Part of a small language model's weights.
Training: 631M tokens, 4817 steps.
Each number is 200 + 30 x the weight over its row's rms, rounded and kept within 0 to 999. Layers, rows and columns count from 0. The size before them is the row's rms in percent of the matrix's.

# up: layer 5 MLP up, 960x320, rms 0.157, rows 152-171, columns 0-79
# down: layer 5 MLP down (transposed), 960x320, rms 0.0909, rows 152-171, columns 0-79
up152,100,220,160,173,236,178,198,171,234,228,212,210,220,166,199,201,214,194,155,218,194,207,253,159,216,204,240,231,233,265,194,202,198,182,161,241,165,195,158,177,133,241,166,170,188,172,266,209,206,181,213,172,194,143,192,217,251,190,212,212,221,212,190,229,209,222,161,192,216,178,186,199,214,179,242,193,240,202,219,211,204
down152,104,286,172,240,201,234,228,201,223,178,223,225,88,222,178,196,182,202,203,172,203,235,188,242,247,179,182,177,216,226,173,193,183,143,200,174,214,178,190,214,211,195,206,188,187,195,211,213,234,188,267,230,142,188,230,221,266,158,175,216,216,210,178,164,274,193,261,155,238,132,230,230,198,230,199,230,174,209,151,223,182
up153,104,220,250,187,181,191,233,176,164,218,239,229,203,198,212,187,187,165,199,151,220,215,179,162,208,221,197,175,227,179,200,209,181,198,244,173,225,199,173,224,190,193,224,166,232,188,198,178,208,197,210,154,204,175,210,129,184,177,188,203,194,134,208,229,197,168,157,222,221,223,257,204,254,202,197,120,152,187,217,216,173
down153,104,221,216,177,137,190,209,214,143,182,213,217,239,218,144,195,232,199,175,206,256,199,165,167,237,212,178,218,192,206,203,145,234,198,248,209,201,141,202,257,206,162,220,207,200,208,133,229,169,227,198,164,246,156,187,198,187,132,188,233,148,164,168,228,237,260,218,207,239,232,205,155,185,246,256,214,171,223,176,127,176
up154,106,212,129,169,201,210,227,143,207,207,218,191,229,193,228,216,215,225,220,201,138,174,242,202,161,206,172,156,123,232,173,185,179,169,189,180,205,218,169,245,202,165,194,185,191,189,180,231,208,175,201,214,184,231,172,205,204,170,230,207,154,224,243,165,172,213,154,152,233,152,192,176,229,209,160,163,163,154,190,203,139
down154,104,178,184,207,183,187,242,135,239,155,232,202,175,205,195,147,160,221,232,195,162,240,207,168,153,213,186,190,240,211,167,197,178,151,162,189,153,206,209,189,175,216,194,222,205,185,177,271,174,210,232,223,137,193,184,224,189,184,203,178,155,195,196,204,207,166,177,148,204,147,210,224,137,233,205,198,132,219,165,207,175
up155,096,168,191,187,225,191,250,203,213,216,208,184,199,220,246,205,194,271,142,221,238,236,218,225,187,162,192,226,177,179,215,179,187,197,196,203,186,157,255,168,213,171,173,175,183,174,215,255,206,169,184,215,240,197,226,189,221,176,174,223,174,204,222,202,224,186,242,146,183,203,228,151,171,222,212,194,212,160,208,248,183
down155,098,174,207,159,263,198,167,207,177,214,201,212,202,201,208,242,204,192,183,161,199,181,224,218,187,199,226,218,246,253,208,182,198,220,176,181,182,157,210,196,206,217,191,239,232,149,232,258,186,223,174,201,209,209,232,229,152,168,212,283,227,219,200,224,230,192,195,230,186,196,218,184,269,191,243,150,216,182,254,222,161
up156,099,228,158,186,204,186,249,210,223,189,215,238,185,185,163,187,202,223,195,196,160,260,180,218,145,213,155,183,184,197,143,154,187,187,214,182,188,187,207,171,218,198,190,210,174,172,196,181,214,198,169,187,219,204,210,231,244,147,217,241,158,187,209,173,249,191,230,246,172,193,186,220,166,187,156,195,215,197,202,213,209
down156,101,248,184,208,186,229,248,197,149,179,203,203,217,224,148,200,155,220,184,221,227,232,180,203,191,145,235,216,169,200,180,208,196,196,185,185,162,169,241,200,228,237,220,239,246,197,168,252,152,233,165,198,250,218,180,202,164,229,192,165,137,189,216,167,216,190,196,212,201,219,165,174,199,206,161,275,207,228,196,201,184
up157,096,156,202,185,236,253,208,234,181,221,168,200,218,171,196,190,206,243,174,196,189,199,200,209,229,177,169,162,219,236,273,180,181,198,219,235,194,248,199,217,203,206,256,214,228,186,199,213,198,165,191,182,154,170,236,185,140,216,153,191,208,237,169,196,184,182,150,190,221,233,238,201,237,244,156,177,200,247,234,209,227
down157,099,221,199,249,218,159,248,225,222,248,272,144,184,174,195,197,236,220,222,209,208,183,157,186,235,237,219,213,185,234,189,250,147,187,206,209,198,192,255,123,166,191,195,232,217,212,199,179,131,166,199,245,133,234,180,228,163,212,150,163,152,225,164,199,194,190,180,183,252,200,130,201,216,247,246,225,224,216,240,162,186
up158,097,162,182,168,207,185,246,165,235,185,157,177,209,174,211,171,183,193,206,187,204,268,189,192,207,227,237,203,163,123,209,238,188,156,220,124,159,214,196,156,154,167,166,215,187,210,231,161,166,206,196,222,207,189,170,179,205,178,199,201,170,222,165,205,154,164,226,192,165,204,190,225,215,202,219,192,215,175,156,165,227
down158,101,246,161,215,176,184,199,216,198,180,226,188,203,196,197,201,183,223,219,211,256,171,224,209,190,195,201,206,203,164,198,209,152,226,236,250,204,176,191,179,169,173,246,174,208,164,188,222,208,189,236,242,199,226,138,270,240,165,221,175,224,181,182,177,186,205,197,218,229,207,183,189,151,206,245,224,189,199,225,186,183
up159,093,191,182,257,192,195,161,217,223,178,232,130,256,198,197,222,218,193,236,161,169,208,167,210,180,162,213,208,211,178,168,220,217,153,219,206,186,231,186,169,155,183,141,244,194,198,205,223,143,161,195,197,181,213,214,211,195,151,155,191,170,206,213,211,161,172,181,229,168,195,202,185,185,179,168,186,229,152,195,209,216
down159,097,152,247,236,180,212,147,105,197,231,186,210,205,207,208,184,200,195,226,209,219,216,212,165,211,197,220,171,227,186,168,141,230,228,218,186,220,202,225,189,148,180,210,152,241,239,272,244,265,171,215,215,152,190,243,233,188,214,223,190,201,238,208,181,212,209,185,172,212,193,219,157,223,215,181,174,193,231,197,234,189
up160,106,187,235,172,199,139,203,209,222,173,184,153,235,197,213,213,214,207,225,198,197,224,192,217,161,194,229,218,187,174,243,209,195,163,150,192,204,207,254,208,204,154,159,185,231,188,131,253,242,140,197,193,176,125,210,208,195,243,238,193,186,162,252,197,180,241,180,185,246,225,180,186,204,191,194,194,146,173,227,149,186
down160,103,163,223,195,217,173,191,217,225,154,175,244,227,170,165,198,150,222,260,225,247,216,178,248,167,164,212,234,142,220,245,228,202,187,138,183,249,196,236,241,176,194,201,180,224,222,187,201,257,150,218,177,212,215,189,190,221,256,196,190,189,180,204,183,173,239,248,210,211,232,168,242,202,164,149,146,225,151,199,170,190
up161,106,200,210,217,183,203,204,233,222,184,164,157,179,215,229,224,200,206,218,215,248,182,158,211,216,201,179,256,203,205,226,201,214,194,240,238,216,241,254,144,221,196,193,195,194,160,191,196,146,198,224,196,171,200,218,202,164,210,191,178,225,276,247,174,243,193,200,196,209,155,187,227,220,213,216,177,201,189,117,234,169
down161,105,186,239,219,200,258,200,236,169,226,188,124,204,193,213,211,117,180,175,231,188,174,178,265,234,221,183,218,187,229,205,212,228,168,197,180,177,243,214,215,212,211,218,261,200,157,179,174,163,254,232,243,152,250,228,206,218,177,159,210,229,149,163,172,144,220,224,239,184,171,184,229,186,229,208,204,217,159,222,189,183
up162,099,216,168,233,178,240,241,165,228,173,230,183,200,258,231,147,225,204,150,177,142,181,205,184,179,200,245,187,200,183,226,186,147,258,242,197,259,204,216,175,210,195,197,214,201,206,149,192,200,149,157,196,150,264,151,238,174,186,163,208,178,149,202,177,249,215,184,181,255,203,226,206,190,169,186,189,161,200,211,237,203
down162,101,138,198,159,120,182,123,189,195,209,174,183,204,214,158,228,231,210,224,214,184,241,170,210,177,179,196,168,189,214,222,213,205,192,231,196,188,216,158,210,212,212,153,225,186,173,207,246,169,171,138,191,200,242,195,148,191,122,229,205,171,133,254,210,257,222,193,172,244,204,220,236,212,195,179,126,174,247,198,182,167
up163,098,238,235,152,194,154,226,237,235,135,170,171,150,177,220,149,224,196,186,181,184,153,232,241,162,198,166,203,223,164,237,199,213,194,228,213,204,207,222,193,191,255,190,170,213,193,193,243,152,305,195,148,210,183,176,161,178,197,199,173,194,200,238,190,171,267,247,205,204,243,160,237,235,179,212,248,165,164,194,182,210
down163,099,266,170,174,243,204,208,223,162,198,183,147,223,203,210,228,176,186,192,218,157,194,181,226,159,186,171,204,228,168,232,215,205,188,222,188,192,220,230,252,197,225,249,231,192,236,230,218,211,262,166,187,205,153,219,228,193,189,220,243,229,227,234,145,209,228,196,219,183,256,211,227,232,224,262,174,161,162,210,236,192
up164,096,119,202,228,182,214,224,159,194,187,232,247,231,218,161,216,252,196,183,151,141,232,200,238,248,206,194,195,203,235,178,206,199,194,195,130,196,182,239,164,162,193,183,209,157,186,223,196,208,206,196,194,217,237,227,152,240,225,198,201,191,214,228,236,203,241,190,217,214,218,248,206,175,201,243,249,100,202,139,208,204
down164,093,189,218,217,252,214,189,220,152,210,226,190,148,191,210,237,198,184,214,166,229,161,193,247,189,196,200,210,217,178,224,195,127,140,160,188,226,242,188,210,132,217,245,193,228,203,200,217,221,228,190,207,208,187,185,200,217,160,220,220,216,168,150,204,175,111,204,200,162,231,261,170,169,197,220,173,189,191,189,210,202
up165,100,202,210,209,200,213,218,162,200,225,219,216,166,173,191,185,228,179,222,194,268,161,206,246,286,177,194,224,187,194,203,192,185,142,163,157,194,229,210,181,172,162,169,192,188,206,238,206,208,186,178,193,227,256,225,171,159,170,233,235,171,216,196,179,179,216,150,232,144,212,164,222,203,156,227,213,202,236,244,202,171
down165,098,198,206,223,242,216,211,217,240,176,186,140,243,222,158,202,192,135,186,242,209,227,218,215,281,160,203,191,200,186,182,173,212,167,199,158,197,227,250,199,169,151,184,234,207,202,230,242,229,205,189,225,190,184,234,192,205,193,209,207,223,187,171,197,224,154,202,179,154,191,205,135,235,216,195,219,255,231,282,204,159
up166,099,238,208,128,208,185,244,200,146,159,216,209,223,182,207,203,220,241,197,188,185,178,203,212,195,185,239,242,255,180,230,248,159,228,233,182,228,255,199,193,181,204,206,183,202,242,185,159,150,226,182,199,141,232,153,238,168,194,177,250,200,164,216,168,218,229,200,196,186,229,153,208,154,213,197,179,151,213,165,230,219
down166,101,166,184,187,158,179,218,175,200,168,197,177,193,207,185,206,248,191,256,209,229,206,163,154,188,198,161,217,200,160,227,189,127,216,208,220,219,195,287,219,231,190,233,185,214,155,239,209,201,176,266,198,151,185,230,177,185,192,190,264,229,213,188,197,182,211,242,127,242,141,151,253,178,187,217,239,203,216,181,269,204
up167,091,199,131,176,205,229,192,211,156,199,172,252,279,229,179,228,217,196,194,183,185,208,146,169,230,158,269,237,169,214,232,147,165,213,169,211,158,186,201,204,167,212,253,206,226,166,200,213,178,164,160,194,194,231,165,193,206,124,224,157,233,257,193,211,185,144,233,171,117,174,184,206,212,194,257,184,159,180,247,170,224
down167,092,191,155,195,193,180,195,248,183,223,230,183,192,185,182,185,217,158,112,209,252,154,202,269,219,207,214,219,172,183,199,160,213,195,290,164,176,174,187,207,165,153,217,217,178,195,148,207,216,233,158,156,195,231,161,193,190,226,240,170,196,212,206,192,180,204,177,200,229,195,231,160,214,222,185,230,185,162,198,183,180
up168,107,179,215,188,214,194,229,194,197,243,159,180,247,194,220,229,203,213,164,172,196,163,181,220,171,171,179,221,137,175,239,226,166,156,227,186,197,189,211,222,202,180,216,185,219,199,192,200,192,235,217,181,229,196,210,208,174,209,236,271,226,216,207,187,221,220,194,183,227,184,205,200,226,217,170,218,201,203,237,277,191
down168,103,221,271,194,230,172,216,222,244,182,129,220,264,163,192,220,171,172,147,187,158,164,197,230,192,166,225,220,187,208,217,213,151,207,176,233,185,219,215,191,219,241,220,199,178,216,189,123,253,227,232,136,181,219,212,202,178,222,222,238,158,184,160,224,192,159,231,199,216,231,220,145,206,237,190,213,222,214,200,215,189
up169,095,210,172,210,228,233,258,239,168,203,220,252,191,199,201,210,185,173,186,215,222,158,177,158,220,231,226,194,184,215,204,189,207,177,190,233,207,183,239,248,247,232,212,214,233,224,196,244,230,200,163,168,245,213,202,198,219,208,189,214,164,203,194,181,207,146,226,153,213,180,190,224,212,166,266,179,224,200,156,204,207
down169,097,171,157,243,192,242,161,231,256,166,169,230,193,220,213,231,219,199,179,237,274,195,237,187,245,253,211,215,211,233,185,161,179,223,205,221,172,221,222,230,200,222,218,171,249,191,197,187,168,240,161,181,209,163,184,175,198,175,203,247,248,207,170,204,208,148,182,188,188,247,227,171,204,183,197,217,241,234,140,183,224
up170,105,175,188,212,202,190,268,198,185,251,174,145,231,176,213,149,223,186,157,183,172,237,152,182,212,194,188,201,198,176,230,257,239,228,197,171,208,207,237,156,212,224,160,241,142,224,159,172,231,168,168,171,242,148,167,196,171,186,115,222,200,192,206,189,204,178,215,178,158,221,194,186,216,181,208,185,118,202,183,243,244
down170,104,211,211,237,188,233,193,233,200,198,129,183,236,251,236,188,169,203,211,230,172,193,206,155,200,217,231,202,186,217,228,200,194,215,210,140,242,188,207,184,233,242,176,165,176,216,176,176,157,194,185,261,209,159,233,235,183,193,214,134,169,169,133,195,215,181,194,198,207,193,240,182,191,132,206,205,182,182,211,171,202
up171,099,142,195,175,217,219,201,176,242,204,201,228,166,254,187,239,293,235,219,159,239,223,203,241,167,166,198,192,142,206,222,181,203,223,207,221,209,143,155,218,205,202,182,193,221,195,197,201,204,150,167,233,168,171,239,220,229,264,231,178,219,200,221,198,212,204,183,256,206,180,192,176,222,187,200,258,257,168,228,190,192
down171,098,223,219,183,211,233,189,204,226,197,215,202,189,245,218,263,249,178,269,260,117,214,214,231,140,198,193,248,190,194,232,216,185,203,213,138,192,168,181,240,240,213,178,209,203,196,183,189,177,253,230,150,160,260,277,215,239,206,256,201,208,214,188,223,236,267,204,176,183,166,214,240,214,157,189,151,191,162,223,174,240